config.toml
num_hidden_layers = 10
hidden_size = 160
num_attention_heads = 2
num_key_value_heads = 2
head_dim = 64
intermediate_size = 640
vocab_size = 4612
hidden_act = "tanh_gelu"
norm = "layernorm"
norm_place = "pre"
norm_eps = 1e-05
positions = "learned"
qk_norm = false
attn_scale = 0.125
bias = "all"
tie_word_embeddings = true
parallel_block = false
init = "trunc"
init_std_qkv = 0.0238
init_std_o = 0.0
init_std_up = 0.0238
init_std_down = 0.0
optimizer = "soap_variant"
learning_rate = 0.00435
beta1 = 0.95
beta2 = 0.95
weight_decay = 0.04
lr_head = 0.00758
max_grad_norm = 1.0
warmup_steps = 200
schedule = "wsd"
decay_fraction = 1.0
decay_shape = "sqrt"
final_lr_fraction = 0.05
batch_tokens = 32768
max_seq_len = 256
doc_mask = true
train_tokens = 146200000
max_steps = 4462
dataset = "wikipedia_en"
Each number is 50 + 12 x the weight over its row's rms, rounded and kept within 0 to 99. Layers, rows and columns count from 0. The size before them is the row's rms in percent of the matrix's.

# q: layer 7 attention query, 128x160, rms 0.0955, rows 20-41, columns 0-159
# k: layer 7 attention key, 128x160, rms 0.0861, rows 20-40, columns 0-159
q20 087:52 44 48 62 17 62 50 43 46 44 36 45 44 54 52 41 47 55 74 52 66 45 33 53 54 40 50 49 33 47 65 35 31 48 42 47 54 43 49 60 59 75 33 38 68 38 36 49 56 24 56 62 67 55 74 63 65 45 62 34 43 52 59 42 61 62 57 36 66 49 46 27 46 63 29 53 38 31 35 53 39 70 46 40 38 56 41 67 62 63 63 44 42 64 57 53 66 42 50 52 46 35 70 49 14 27 45 51 42 47 26 59 58 72 42 43 52 53 44 49 46 67 53 43 43 63 50 44 59 45 48 56 63 58 73 41 55 47 36 54 73 61 42 31 66 54 36 57 40 44 49 32 49 69 29 66 49 53 47 53
k20 102:37 52 51 53 40 47 28 61 43 31 41 48 34 59 43 60 68 47 61 51 81 49 33 41 60 54 37 49 58 44 49 39 47 59 60 31 46 79 80 45 43 60 54 56 45 28 57 43 09 52 31 62 55 52 62 53 60 49 56 51 60 61 53 53 47 48 40 46 63 61 43 51 65 33 39 50 61 62 45 50 50 46 66 28 30 69 26 54 45 57 51 73 45 52 52 31 44 46 39 65 58 59 56 46 32 43 50 39 34 45 53 48 57 70 37 55 47 53 37 51 52 82 44 49 59 72 30 42 51 51 55 79 47 53 67 63 50 47 46 50 42 70 44 49 43 51 34 56 39 64 49 41 29 47 51 37 22 56 68 52
q21 090:54 41 37 57 31 59 30 58 38 56 43 54 52 47 71 45 57 45 52 21 58 52 43 66 45 60 53 69 74 51 39 44 51 59 51 59 58 54 57 39 37 48 44 62 55 53 49 52 42 37 48 47 27 49 44 48 44 43 54 42 37 46 44 42 49 56 32 64 62 47 42 46 42 48 33 36 77 31 63 53 40 56 48 33 55 21 62 61 43 27 28 46 48 50 53 82 59 55 58 59 47 40 59 59 51 69 59 55 63 64 54 62 68 63 36 39 54 68 78 69 60 50 41 54 48 48 55 55 14 46 61 76 56 60 62 42 64 54 42 58 38 51 45 48 38 46 40 58 17 45 58 60 45 65 77 47 33 56 30 46
k21 097:37 39 42 62 36 57 48 54 34 36 34 44 62 68 53 45 65 58 63 57 46 44 62 67 58 59 72 81 46 62 59 25 36 75 54 37 59 59 31 59 46 41 58 66 47 45 44 59 61 39 63 46 35 49 53 61 48 51 55 60 46 58 40 50 37 46 51 40 47 52 46 58 44 43 69 73 46 45 53 62 50 60 59 53 53 58 41 53 24 57 51 55 55 38 45 54 44 62 49 32 45 37 66 67 56 54 66 52 64 58 51 43 37 51 49 37 25 43 77 43 45 27 38 44 50 32 37 61 36 51 56 48 54 42 80 68 55 79 59 59 56 39 64 56 54 71 29 41 28 49 64 61 59 32 46 16 40 44 53 41
q22 080:71 57 50 61 35 61 73 75 59 26 40 70 36 13 37 44 64 30 63 62 49 50 45 44 34 54 48 64 57 40 55 44 55 38 32 48 48 31 47 40 30 38 62 09 49 68 53 58 55 50 58 52 56 64 39 58 56 61 47 45 48 49 49 48 60 38 55 46 54 65 60 76 75 50 32 43 43 63 37 64 43 52 52 56 50 71 53 38 50 52 47 46 43 40 37 37 67 48 57 41 45 63 51 40 58 44 63 43 48 58 53 66 50 47 60 33 57 43 51 40 71 42 46 70 49 56 50 21 49 72 54 56 53 34 52 39 45 47 84 57 67 51 56 57 50 67 60 45 59 49 65 48 58 58 46 50 49 65 38 70
k22 087:40 51 45 38 55 58 56 51 40 50 59 56 50 52 38 70 59 38 51 42 84 53 42 43 41 36 66 63 36 45 62 42 62 59 53 65 55 22 27 52 68 34 49 29 50 61 52 45 51 41 56 33 43 30 36 51 58 54 62 47 56 55 67 34 49 35 43 55 29 43 46 79 50 45 56 55 42 64 49 61 73 47 46 77 70 41 65 37 65 35 65 39 50 45 54 56 69 40 42 30 48 38 63 46 58 42 35 41 67 55 46 29 52 58 52 46 56 53 54 29 52 30 53 49 61 30 49 46 34 61 47 43 45 47 36 27 56 36 75 25 59 49 51 56 67 48 48 71 48 46 44 53 59 48 56 38 27 47 22 46
q23 091:37 64 59 59 52 59 49 56 43 42 59 47 51 55 46 47 60 45 40 33 65 35 36 49 60 51 51 42 34 45 56 49 37 56 29 79 63 64 49 58 66 64 49 30 46 55 54 72 41 23 41 48 62 68 41 43 52 49 45 60 56 38 52 52 56 58 32 47 40 48 55 32 28 45 50 55 59 46 75 34 34 44 58 82 36 36 47 45 45 71 50 50 47 43 49 31 47 44 32 64 43 65 68 37 53 24 42 44 65 76 53 43 54 46 78 46 73 61 52 32 44 56 49 54 55 76 28 46 46 42 72 48 73 38 57 64 43 50 46 37 47 34 36 47 40 53 67 59 69 43 49 35 54 31 53 59 43 50 33 56
k23 097:35 56 59 51 29 58 53 53 42 52 37 48 36 52 54 42 66 46 20 41 67 33 37 65 38 63 67 61 20 62 52 48 50 32 65 67 34 43 70 50 66 53 40 49 64 56 57 56 54 42 61 55 46 50 48 36 54 67 24 72 53 38 49 54 41 54 61 50 57 46 38 47 39 68 50 63 55 51 66 70 37 59 58 55 53 35 36 56 75 60 58 36 58 43 51 43 53 59 17 61 38 67 37 48 55 34 56 68 41 53 66 38 42 41 59 52 49 62 26 38 50 35 46 62 67 73 53 62 54 29 61 33 42 38 43 73 57 24 39 51 54 37 44 43 52 56 43 59 60 48 47 37 56 36 43 66 38 55 41 36
q24 079:36 37 52 47 44 67 49 41 36 43 27 27 41 20 56 59 61 73 67 57 33 51 47 60 54 44 49 59 66 52 45 40 57 62 64 29 45 26 42 42 47 29 44 38 62 49 63 54 35 52 48 44 30 51 41 59 57 72 45 46 62 42 54 53 83 56 63 51 49 48 46 52 44 32 55 33 50 31 43 64 40 52 41 62 51 36 50 43 43 45 51 30 39 64 45 59 51 45 51 53 64 33 49 34 72 56 49 36 45 50 56 62 40 46 56 60 54 57 75 43 34 49 54 11 71 40 32 53 63 52 62 67 51 52 46 49 44 60 71 47 42 49 49 73 40 33 49 45 29 44 25 50 63 63 58 63 36 57 65 55
k24 102:34 57 56 28 56 37 47 69 42 42 68 46 51 43 56 52 43 73 61 47 29 48 66 46 55 70 51 57 66 44 44 29 47 49 55 24 61 55 20 52 26 68 65 56 62 52 61 52 44 55 48 41 39 61 49 58 52 58 53 66 34 43 33 56 60 70 68 48 50 54 81 64 51 23 68 39 49 30 31 57 41 59 47 42 49 62 60 36 47 48 37 42 50 34 83 64 27 53 56 57 59 47 39 44 66 48 52 51 25 32 53 53 52 48 55 55 30 47 60 68 43 50 49 51 43 35 41 43 48 62 48 59 46 68 41 61 38 53 44 61 39 54 54 54 40 47 40 61 63 80 38 69 58 37 36 43 58 40 52 58
q25 091:35 53 35 31 41 34 68 76 62 64 37 79 43 39 52 55 50 60 45 58 40 61 49 42 43 47 70 52 46 41 49 57 40 47 61 68 42 74 49 53 29 52 55 25 40 43 63 65 51 57 23 56 60 46 50 55 58 52 43 40 46 55 55 55 49 80 63 74 49 35 35 78 66 29 56 51 62 47 33 36 45 35 45 42 55 58 67 48 56 59 48 50 47 60 45 41 54 30 28 49 56 52 52 30 56 46 28 46 62 31 69 55 48 53 83 70 54 39 44 48 75 56 46 40 51 37 34 46 61 31 44 64 46 53 55 40 44 27 50 57 55 57 59 63 60 53 50 49 67 43 59 53 33 54 51 49 68 57 40 38
k25 104:58 31 27 66 62 52 54 46 55 43 45 48 34 35 58 52 48 61 75 53 62 45 45 37 49 41 54 46 50 42 23 41 45 43 73 64 35 62 34 63 54 49 47 47 48 64 55 56 52 53 38 51 36 54 39 41 30 36 49 27 53 42 69 58 70 74 65 64 26 36 36 68 60 39 51 42 65 40 46 61 54 51 30 34 63 37 61 52 57 56 61 40 47 51 51 39 60 48 37 57 47 53 71 32 50 66 42 50 41 53 55 49 58 48 74 65 81 37 64 43 71 26 48 41 52 52 34 52 62 35 29 66 69 42 35 28 36 45 46 36 48 58 56 61 51 23 65 54 40 50 42 62 48 47 49 67 57 55 43 53
q26 099:54 65 60 48 50 63 40 52 56 49 36 50 38 41 49 53 49 53 62 64 59 45 59 66 36 47 60 47 50 29 74 50 54 47 50 77 41 32 51 46 56 52 56 72 83 55 55 45 42 61 49 42 76 57 67 36 56 83 31 63 50 46 56 41 44 49 37 56 61 47 52 48 64 66 39 50 51 47 50 53 42 59 70 44 40 47 45 50 49 57 32 32 51 59 43 65 45 65 39 36 53 68 58 64 33 69 46 55 41 64 37 28 44 65 38 59 67 40 43 52 47 39 52 28 69 39 59 53 62 56 20 37 40 53 55 45 17 59 37 74 43 33 64 33 59 49 63 39 53 39 36 67 44 44 61 35 64 62 37 54
k26 117:42 60 65 54 44 49 34 42 42 58 47 56 55 64 38 31 51 51 40 55 43 30 57 56 50 55 34 39 47 31 53 67 68 47 37 76 56 59 44 46 42 48 55 57 56 60 47 56 30 39 52 40 76 60 69 51 48 45 47 60 57 50 65 59 83 44 47 40 29 46 58 46 60 49 50 52 65 48 61 45 26 55 67 51 46 66 51 37 48 58 24 43 56 50 56 64 61 46 36 57 67 58 51 65 42 64 20 56 53 58 38 30 43 72 45 46 57 45 48 51 51 51 81 36 56 51 63 60 52 44 15 41 51 67 41 34 19 50 32 66 68 46 58 48 75 54 77 58 68 51 50 49 49 33 49 47 63 54 45 58
q27 081:57 19 43 46 48 61 63 55 49 58 69 49 59 41 47 49 70 55 73 51 49 38 34 39 40 69 58 39 54 46 46 47 53 43 46 49 54 44 33 46 56 38 62 15 42 59 39 63 53 42 66 48 37 83 41 48 43 30 36 49 52 44 37 51 29 41 47 34 37 42 49 36 43 34 51 44 43 47 49 20 37 45 62 72 69 42 59 57 59 50 49 42 53 50 56 54 50 38 62 53 42 60 41 70 66 56 62 40 42 59 56 56 42 38 47 31 60 73 76 48 24 26 41 69 50 55 28 32 34 56 58 41 68 56 55 51 55 42 58 42 67 55 35 62 53 48 49 52 34 31 65 52 48 58 64 68 27 47 44 56
k27 095:32 59 43 28 32 43 51 55 58 35 67 47 57 35 53 62 68 58 30 45 43 50 50 44 47 67 49 47 43 46 48 61 41 47 43 33 42 31 54 47 32 63 69 51 63 45 60 69 57 50 67 35 45 59 44 55 51 42 58 54 33 57 29 56 51 44 70 58 47 47 59 60 42 47 62 29 46 52 38 45 42 55 39 60 59 48 51 44 43 42 42 39 54 40 61 61 36 63 68 57 24 62 31 39 55 52 63 42 32 51 43 70 36 26 66 30 53 45 33 75 38 37 35 75 49 45 37 35 37 33 59 51 56 30 47 88 59 52 50 67 51 48 47 42 32 67 45 44 55 68 78 63 67 52 47 51 34 54 51 38
q28 069:47 37 50 49 37 43 45 34 24 44 44 56 48 61 51 44 50 41 48 26 44 32 63 61 42 37 56 57 56 46 51 47 54 46 65 49 32 48 60 55 45 53 31 72 77 52 53 51 54 27 48 60 43 51 70 63 51 54 56 75 48 69 50 27 60 62 36 64 53 21 58 45 36 63 39 29 49 48 36 59 57 62 46 43 41 49 49 50 56 53 32 50 44 57 50 58 30 54 46 50 52 51 65 61 32 51 60 55 34 55 48 61 31 84 19 57 50 19 74 62 44 64 65 38 60 39 58 62 45 46 39 73 50 49 39 60 58 58 32 52 41 56 39 53 60 37 66 52 58 49 32 69 33 42 53 42 58 77 53 42
k28 076:66 42 33 60 48 34 44 29 49 33 56 47 45 65 38 45 68 50 49 53 42 54 54 47 49 44 51 32 56 20 48 65 41 37 50 48 65 67 32 46 43 54 53 63 47 35 66 52 36 57 54 63 49 68 74 40 53 48 57 42 60 38 35 63 39 41 52 36 41 54 72 36 31 45 60 44 63 54 56 35 53 44 62 53 43 47 37 57 59 59 32 51 38 60 42 58 34 46 44 69 73 47 45 64 40 44 45 60 49 42 42 59 65 73 46 40 52 54 57 75 44 76 37 32 33 51 35 71 39 49 44 36 43 70 69 62 51 54 40 66 74 53 39 61 53 79 56 39 57 47 37 40 38 62 45 44 60 64 59 16
q29 082:49 50 66 69 44 60 45 35 51 41 47 72 48 43 40 68 53 47 48 51 82 56 41 60 63 52 54 57 45 39 61 74 54 54 39 77 52 47 54 53 70 56 60 50 42 70 50 56 37 45 27 45 64 53 44 31 36 47 52 55 38 50 62 59 43 53 29 53 71 60 66 47 63 42 49 45 69 56 74 43 47 35 48 52 53 38 46 61 47 50 71 43 22 60 46 53 68 51 40 60 56 53 62 62 67 36 38 50 63 52 39 43 61 46 90 42 52 56 40 51 56 45 43 30 69 59 44 53 52 34 54 37 55 34 57 70 60 37 47 36 50 66 27 57 51 51 70 55 45 41 49 40 43 28 76 58 65 23 46 62
k29 093:60 45 65 67 41 56 60 48 51 55 41 60 36 40 32 52 41 64 46 45 76 48 46 47 34 54 46 46 40 63 46 44 58 52 49 72 30 63 51 45 59 54 42 54 49 66 38 43 51 54 43 69 69 45 48 38 41 61 24 48 50 47 73 71 48 54 34 41 61 54 30 48 66 51 41 61 30 53 70 65 56 58 76 53 61 41 49 60 62 61 52 33 44 71 31 58 54 43 24 46 54 52 65 48 43 51 59 57 63 70 51 36 35 31 54 53 42 50 24 30 55 26 30 53 62 54 62 61 56 35 50 25 49 35 44 47 51 36 52 49 52 56 40 45 47 33 64 71 37 36 46 47 15 28 61 58 60 41 44 45
q30 094:30 76 42 36 61 57 49 31 35 70 38 54 42 56 50 43 48 72 60 31 63 32 67 50 67 46 54 37 38 47 47 55 43 62 54 64 41 55 48 64 60 65 53 58 35 41 60 50 35 36 40 74 55 40 53 56 45 48 43 61 44 49 44 52 59 51 48 54 59 34 36 29 38 41 78 45 82 37 57 40 65 42 47 55 34 48 48 56 44 44 43 43 38 57 61 53 30 55 52 58 80 36 62 46 56 57 51 46 61 57 45 42 53 67 50 55 52 62 59 49 48 55 52 35 68 57 33 85 48 48 60 34 51 44 40 66 46 62 36 38 23 50 50 64 55 23 53 62 41 41 26 59 29 44 60 39 67 34 58 39
k30 105:52 35 64 50 42 49 44 55 65 67 45 39 54 58 62 31 63 81 60 50 46 37 42 36 62 53 54 41 50 47 32 39 39 49 59 51 48 68 72 57 35 72 62 59 46 42 69 56 48 49 37 60 47 70 58 65 39 62 48 80 39 34 33 86 60 48 45 59 49 33 52 21 49 65 60 51 48 37 72 46 51 54 56 30 46 34 44 68 55 55 34 47 47 53 52 61 50 39 61 75 65 61 41 65 65 62 64 54 57 39 58 57 46 45 53 49 36 44 51 54 40 72 38 46 38 52 33 65 53 32 58 31 40 51 56 69 33 60 25 68 56 59 65 77 52 45 58 49 58 50 53 54 48 58 58 56 66 57 57 43
q31 076:40 70 40 50 48 46 49 63 67 67 38 60 31 44 71 43 40 42 40 41 48 55 48 31 46 60 56 51 46 65 22 39 47 49 57 38 65 58 51 43 32 52 38 43 40 29 50 86 39 48 36 36 64 59 43 56 69 49 53 40 37 41 47 50 53 52 70 68 40 43 50 60 51 39 47 35 67 45 38 48 60 48 28 61 68 58 64 39 62 67 53 63 38 48 73 17 57 47 47 59 40 50 49 48 39 45 49 48 74 52 56 51 51 35 85 61 59 33 41 35 57 62 39 56 63 53 34 41 61 47 81 71 59 38 47 39 51 42 73 61 44 69 55 66 37 58 43 57 52 62 49 46 60 55 52 53 41 52 41 61
k31 089:61 51 39 52 49 49 56 51 38 37 35 42 33 38 59 50 37 36 71 58 67 48 41 48 47 37 56 74 37 51 40 38 41 53 82 62 43 48 31 51 58 47 45 32 59 53 44 55 47 69 65 35 19 38 34 36 43 35 45 22 54 38 50 42 20 59 50 69 43 30 42 63 48 62 33 43 58 51 63 51 46 56 45 38 47 38 63 45 75 50 79 28 55 43 54 43 68 42 51 50 44 43 62 40 30 41 42 59 45 51 65 48 39 50 57 73 51 68 66 40 58 51 49 64 63 56 46 40 59 92 44 56 44 38 43 29 48 41 49 32 39 51 56 59 41 31 55 50 37 47 36 53 47 54 47 55 37 46 48 42
q32 096:30 60 42 30 56 51 53 68 40 31 52 56 61 57 51 48 66 60 49 50 42 58 30 46 70 62 57 25 37 64 52 31 33 37 49 54 73 63 42 68 57 49 64 52 55 47 64 42 47 51 39 52 60 56 35 63 54 65 61 57 50 41 49 54 52 56 69 57 30 35 59 56 33 27 53 60 38 45 21 43 25 38 37 59 50 45 60 51 58 71 45 57 43 50 52 43 48 23 33 72 40 54 39 54 65 35 29 25 68 56 57 69 50 48 76 66 63 69 54 47 31 52 39 49 65 53 36 51 51 57 73 53 61 48 42 42 46 35 40 44 70 41 53 70 46 51 48 38 63 45 61 51 44 55 56 55 42 30 34 54
k32 110:38 51 41 40 35 41 43 58 46 28 56 45 39 36 70 53 67 70 43 55 48 53 30 35 49 45 48 69 50 48 40 38 47 48 41 37 50 56 54 66 32 62 50 59 64 43 51 66 46 48 44 48 47 56 55 44 50 64 59 63 52 32 56 66 44 62 74 60 57 53 49 56 60 48 67 39 61 36 33 46 29 56 40 29 53 53 40 34 55 55 47 27 45 45 68 51 43 51 53 55 27 50 41 26 72 50 65 61 28 36 52 47 46 32 71 52 48 48 42 51 51 35 37 57 62 64 41 49 57 65 38 66 65 51 42 80 47 50 42 60 53 36 51 72 28 47 39 45 54 83 55 79 71 56 38 79 55 50 70 50
q33 084:43 53 39 39 71 47 35 33 56 38 51 56 41 58 42 28 71 48 48 41 33 58 68 71 57 45 58 46 44 48 45 53 38 55 40 43 47 77 26 48 62 28 56 48 41 67 76 49 52 48 62 54 42 43 37 35 45 40 37 52 48 39 62 52 54 36 64 44 42 43 65 61 44 35 63 56 38 48 33 46 70 63 53 31 65 49 20 48 52 60 56 55 75 38 58 35 46 52 46 33 47 54 43 52 62 66 70 48 61 33 56 34 45 51 45 70 38 50 51 46 40 40 60 46 45 24 47 35 63 51 70 37 30 69 14 54 52 28 50 53 60 37 62 56 38 54 48 34 72 59 58 46 42 36 44 41 60 56 45 55
k33 091:63 35 53 43 54 69 38 38 43 68 53 33 51 54 58 38 49 35 58 48 67 36 63 44 18 33 42 47 69 61 51 65 41 67 58 67 33 30 37 34 59 33 28 64 51 58 66 40 54 57 65 50 26 52 37 59 62 34 50 57 57 20 59 30 42 65 67 52 47 42 56 58 36 49 54 33 44 50 54 35 55 38 39 59 45 31 66 38 71 61 67 51 44 59 19 45 71 51 37 51 55 29 49 47 44 38 69 56 64 49 35 47 37 54 50 42 47 45 65 53 55 48 46 61 63 44 42 26 52 33 41 57 41 63 51 43 49 26 75 43 49 42 49 68 52 43 42 55 68 55 51 52 50 62 59 57 54 62 49 42
q34 079:47 48 65 27 56 27 47 43 25 48 35 51 46 67 38 44 57 50 45 26 29 40 73 53 61 50 51 41 45 54 57 43 55 64 63 47 47 57 44 67 46 42 57 67 67 46 46 37 53 42 53 68 58 30 60 65 56 66 54 72 40 43 37 38 72 52 56 47 50 34 50 62 41 65 57 43 51 33 51 52 56 75 39 32 40 53 28 31 56 51 44 59 62 38 50 49 24 59 53 64 68 42 46 42 50 55 42 52 23 54 31 55 36 75 37 60 43 38 58 57 45 55 57 42 39 33 63 70 47 68 44 50 43 43 42 40 40 53 23 46 49 43 49 65 64 37 70 36 60 39 31 56 48 39 49 21 62 60 53 36
k34 081:69 53 61 50 66 39 53 56 61 59 46 43 50 47 61 38 49 47 55 61 24 56 43 31 63 59 37 30 47 23 39 47 47 45 40 49 62 51 56 35 26 46 59 68 56 32 60 58 47 59 45 62 56 64 73 54 61 54 58 59 34 29 51 52 56 43 69 53 50 42 72 29 46 44 53 49 63 33 53 40 42 53 53 39 26 50 46 53 53 55 40 54 27 61 47 49 32 31 52 71 76 41 38 42 50 41 64 41 45 41 37 66 67 57 49 41 43 38 52 67 56 88 44 36 52 48 47 63 61 39 35 28 46 60 59 51 29 58 46 77 50 53 53 68 56 52 60 40 51 45 45 50 48 77 42 65 64 70 67 42
q35 088:55 36 54 49 67 49 61 46 30 55 86 33 77 64 57 64 36 56 31 47 43 68 42 47 44 54 55 50 52 63 29 65 44 46 50 44 60 51 56 50 49 71 39 41 33 45 54 59 52 47 52 46 28 48 43 54 26 31 56 32 57 48 46 66 45 66 33 44 56 44 33 40 24 33 60 50 70 58 64 38 58 42 34 80 47 48 69 74 36 41 60 47 50 56 52 74 49 66 64 63 71 49 44 60 39 68 49 60 64 44 65 52 51 35 48 62 34 56 31 34 48 57 52 47 45 62 30 53 57 31 40 56 46 41 38 57 63 49 41 24 43 48 54 49 41 35 36 72 50 55 59 45 60 49 41 56 42 41 61 54
k35 098:61 36 44 58 46 39 56 48 62 65 56 36 63 25 65 44 38 73 42 49 25 62 50 53 49 43 46 35 70 53 33 52 40 41 40 33 51 46 72 51 46 46 61 48 25 52 63 42 61 56 43 64 37 74 31 27 52 44 55 40 50 57 28 66 36 59 37 45 66 57 43 42 45 59 52 61 57 42 51 39 54 49 42 47 45 42 53 75 45 39 60 65 53 47 56 46 25 47 77 53 59 61 26 45 48 46 63 52 41 66 42 63 48 24 58 58 63 44 50 59 41 52 29 51 34 58 50 45 42 40 74 48 45 40 47 69 65 68 48 60 48 65 47 28 27 61 55 38 64 44 65 24 45 63 46 71 68 43 47 54
q36 089:38 52 48 41 60 46 42 59 61 63 44 49 66 53 66 53 48 42 33 58 63 60 16 42 52 85 27 42 33 77 46 59 46 45 49 33 56 32 57 51 51 54 42 38 21 50 45 40 54 59 38 62 58 48 46 51 57 45 54 69 48 68 52 56 63 50 47 32 43 62 24 56 69 50 55 53 51 57 41 27 64 48 21 67 60 62 59 50 53 52 48 62 42 62 51 38 37 56 68 39 60 36 52 57 48 31 48 56 71 57 30 52 63 51 58 47 33 54 32 73 58 42 48 51 54 52 63 35 48 57 67 50 66 58 78 58 67 54 51 44 25 67 45 46 43 43 62 57 36 73 47 50 50 57 34 37 51 34 47 65
k36 098:67 49 53 35 56 55 60 47 54 55 51 62 46 18 48 62 39 61 62 59 48 77 21 30 65 40 36 38 62 72 38 53 34 62 53 58 57 45 54 56 44 53 50 33 26 48 35 50 61 59 33 67 58 62 58 44 30 42 60 44 48 58 48 46 43 56 44 57 83 43 46 48 61 41 27 50 40 63 55 29 57 57 50 31 58 56 41 64 48 29 41 71 40 48 66 64 54 59 67 38 55 57 53 52 40 42 35 44 71 45 54 51 52 52 43 61 44 57 11 65 52 57 49 48 40 56 46 40 40 55 51 35 53 33 59 53 41 37 43 46 20 66 52 32 32 19 61 55 45 64 59 50 48 45 56 59 40 46 41 44
q37 085:29 55 67 49 55 59 32 51 40 46 32 40 49 46 43 65 37 44 43 62 43 63 63 47 61 59 72 54 33 44 61 46 49 70 53 46 56 71 54 42 70 55 59 73 43 58 42 43 47 60 60 40 44 43 37 44 58 40 62 48 51 70 55 58 51 61 65 60 52 63 31 55 79 41 60 46 42 24 43 58 44 59 27 47 42 35 29 61 37 51 69 46 48 51 30 56 55 44 51 55 45 63 51 60 73 46 43 42 51 39 33 51 42 25 59 33 59 55 26 45 33 53 47 38 59 82 57 50 21 41 34 62 54 45 44 45 37 21 38 30 53 61 49 43 54 52 55 39 29 58 56 62 53 24 59 67 61 55 42 52
k37 096:51 43 42 51 56 52 51 69 26 53 29 57 44 38 39 62 30 24 53 50 53 47 51 56 61 46 65 47 48 52 52 45 66 75 55 55 39 49 28 54 61 67 47 70 44 54 39 63 31 64 49 35 65 39 22 52 52 30 52 44 30 69 70 44 53 54 47 30 55 67 24 49 81 44 62 62 32 34 35 80 30 40 45 45 42 43 57 47 55 77 54 59 50 60 45 75 59 44 28 40 57 46 64 40 50 58 69 47 56 59 54 42 41 61 47 42 43 44 34 31 55 43 51 53 64 51 49 67 46 52 47 59 57 64 50 35 42 24 41 38 44 52 44 39 41 37 55 49 42 42 41 58 42 36 31 54 49 48 49 64
q38 073:33 74 52 57 49 65 53 46 58 64 39 63 53 38 41 54 49 47 63 64 66 39 53 54 55 47 38 42 62 50 54 47 46 44 45 59 42 17 53 41 59 30 44 51 40 64 51 45 32 47 57 37 68 63 46 61 64 46 33 52 62 34 42 58 32 38 16 42 55 60 55 45 56 62 55 73 46 39 54 40 23 53 65 61 34 27 62 51 38 35 57 46 35 73 31 67 56 51 48 49 66 32 65 51 60 52 22 42 67 68 49 50 66 60 53 58 70 65 54 59 54 48 49 36 50 56 46 57 34 55 39 62 73 58 70 69 41 57 51 58 65 33 58 49 58 75 46 69 44 45 53 60 44 49 61 66 37 58 36 46
k38 083:28 54 51 45 46 59 32 41 36 56 39 54 60 59 33 64 61 65 50 46 63 39 43 64 54 64 66 59 16 53 54 30 60 52 60 66 42 43 32 63 66 43 35 64 58 50 46 53 47 41 44 35 50 45 57 72 39 61 39 69 41 75 62 39 59 39 43 49 53 63 42 61 47 48 60 74 32 43 49 78 49 49 45 68 56 35 54 55 43 43 43 39 61 26 43 59 65 60 40 33 46 43 72 71 67 64 33 52 67 72 60 18 50 42 58 57 40 59 48 44 50 19 47 48 70 55 39 46 46 46 26 48 62 49 44 35 39 38 48 46 67 41 71 46 54 47 44 52 47 49 62 51 62 32 41 51 53 51 53 55
q39 088:36 48 44 50 62 64 24 29 49 60 44 44 25 62 48 48 56 42 39 44 49 46 74 62 66 48 50 66 36 53 48 57 47 58 59 47 27 47 51 56 53 60 40 63 71 57 70 41 60 61 44 43 32 42 53 56 50 58 58 51 63 61 54 47 59 33 38 65 51 65 50 79 49 81 43 54 42 41 29 53 58 47 65 26 53 51 50 49 48 33 47 41 58 58 53 49 30 48 41 29 35 32 41 38 55 54 59 47 47 56 31 54 62 61 30 67 38 51 53 49 69 46 58 18 52 43 76 50 65 46 49 58 36 64 52 61 87 54 43 48 48 60 57 41 68 46 50 48 47 70 37 48 62 38 53 21 40 28 53 49
k39 101:58 55 55 35 69 72 41 43 30 51 39 54 63 73 54 41 48 50 67 38 62 40 79 59 40 46 58 64 40 53 63 52 54 61 57 63 38 64 28 46 72 34 27 60 43 48 29 43 59 31 47 49 32 41 58 59 50 51 49 53 44 64 65 42 47 65 41 21 52 61 45 71 53 43 53 78 39 45 42 53 49 48 54 41 61 57 61 54 38 56 38 54 58 60 46 76 63 44 36 33 68 39 74 69 64 27 34 46 58 30 47 46 53 52 42 63 32 57 58 36 51 36 66 46 51 42 57 56 54 49 37 47 68 56 34 38 44 58 56 35 58 63 60 33 51 43 55 52 31 67 41 49 50 45 70 34 53 48 73 59
q40 088:47 57 47 55 54 45 40 41 67 55 41 71 32 61 44 30 68 48 41 39 50 45 71 61 57 46 57 63 59 50 40 56 58 43 53 51 46 68 56 56 51 43 65 51 60 49 77 46 59 61 39 61 52 41 56 46 41 66 34 55 47 54 48 47 52 34 65 60 35 37 50 70 48 34 57 49 44 45 41 54 68 40 69 25 65 56 24 49 33 44 42 52 90 29 43 35 43 45 36 52 54 34 41 40 60 63 53 58 47 15 65 40 53 61 36 63 54 56 70 56 57 47 50 44 52 31 50 47 59 44 60 41 32 67 30 41 46 38 48 65 41 58 59 73 50 57 42 31 57 50 42 42 36 41 57 18 60 72 59 39
k40 088:67 47 42 57 51 60 45 30 55 55 43 43 53 78 62 32 54 54 64 53 72 35 87 58 26 50 50 59 55 55 53 59 62 48 43 60 46 30 41 40 65 46 37 39 67 57 51 38 77 40 51 36 48 37 35 70 44 32 59 49 58 31 67 46 56 61 79 64 30 35 43 68 42 47 65 39 42 52 60 42 63 61 46 53 44 42 61 36 52 62 54 42 41 35 27 46 76 43 37 60 43 39 48 58 59 56 69 60 60 49 56 52 54 53 45 40 51 46 83 37 50 53 47 38 42 28 54 40 50 45 40 34 59 58 41 36 56 49 59 37 58 44 55 70 57 51 37 32 47 39 41 65 56 59 63 33 56 66 64 41
q41 098:50 50 60 47 63 33 65 47 46 45 59 44 69 53 50 66 51 65 61 46 17 56 51 36 72 34 59 24 69 54 54 43 40 43 62 32 58 62 49 57 29 54 41 41 39 58 49 48 51 37 51 46 25 37 38 55 65 45 69 21 59 59 36 54 60 65 72 55 40 49 52 31 36 59 64 41 40 33 37 58 53 58 46 72 52 55 40 62 72 40 52 56 44 51 43 38 29 62 58 57 62 52 35 54 60 60 47 73 46 44 52 70 51 37 51 45 52 53 58 46 45 57 57 56 26 77 38 63 46 70 36 60 46 66 36 32 45 34 52 38 67 48 71 57 36 31 34 42 54 36 56 42 45 51 42 67 64 50 67 50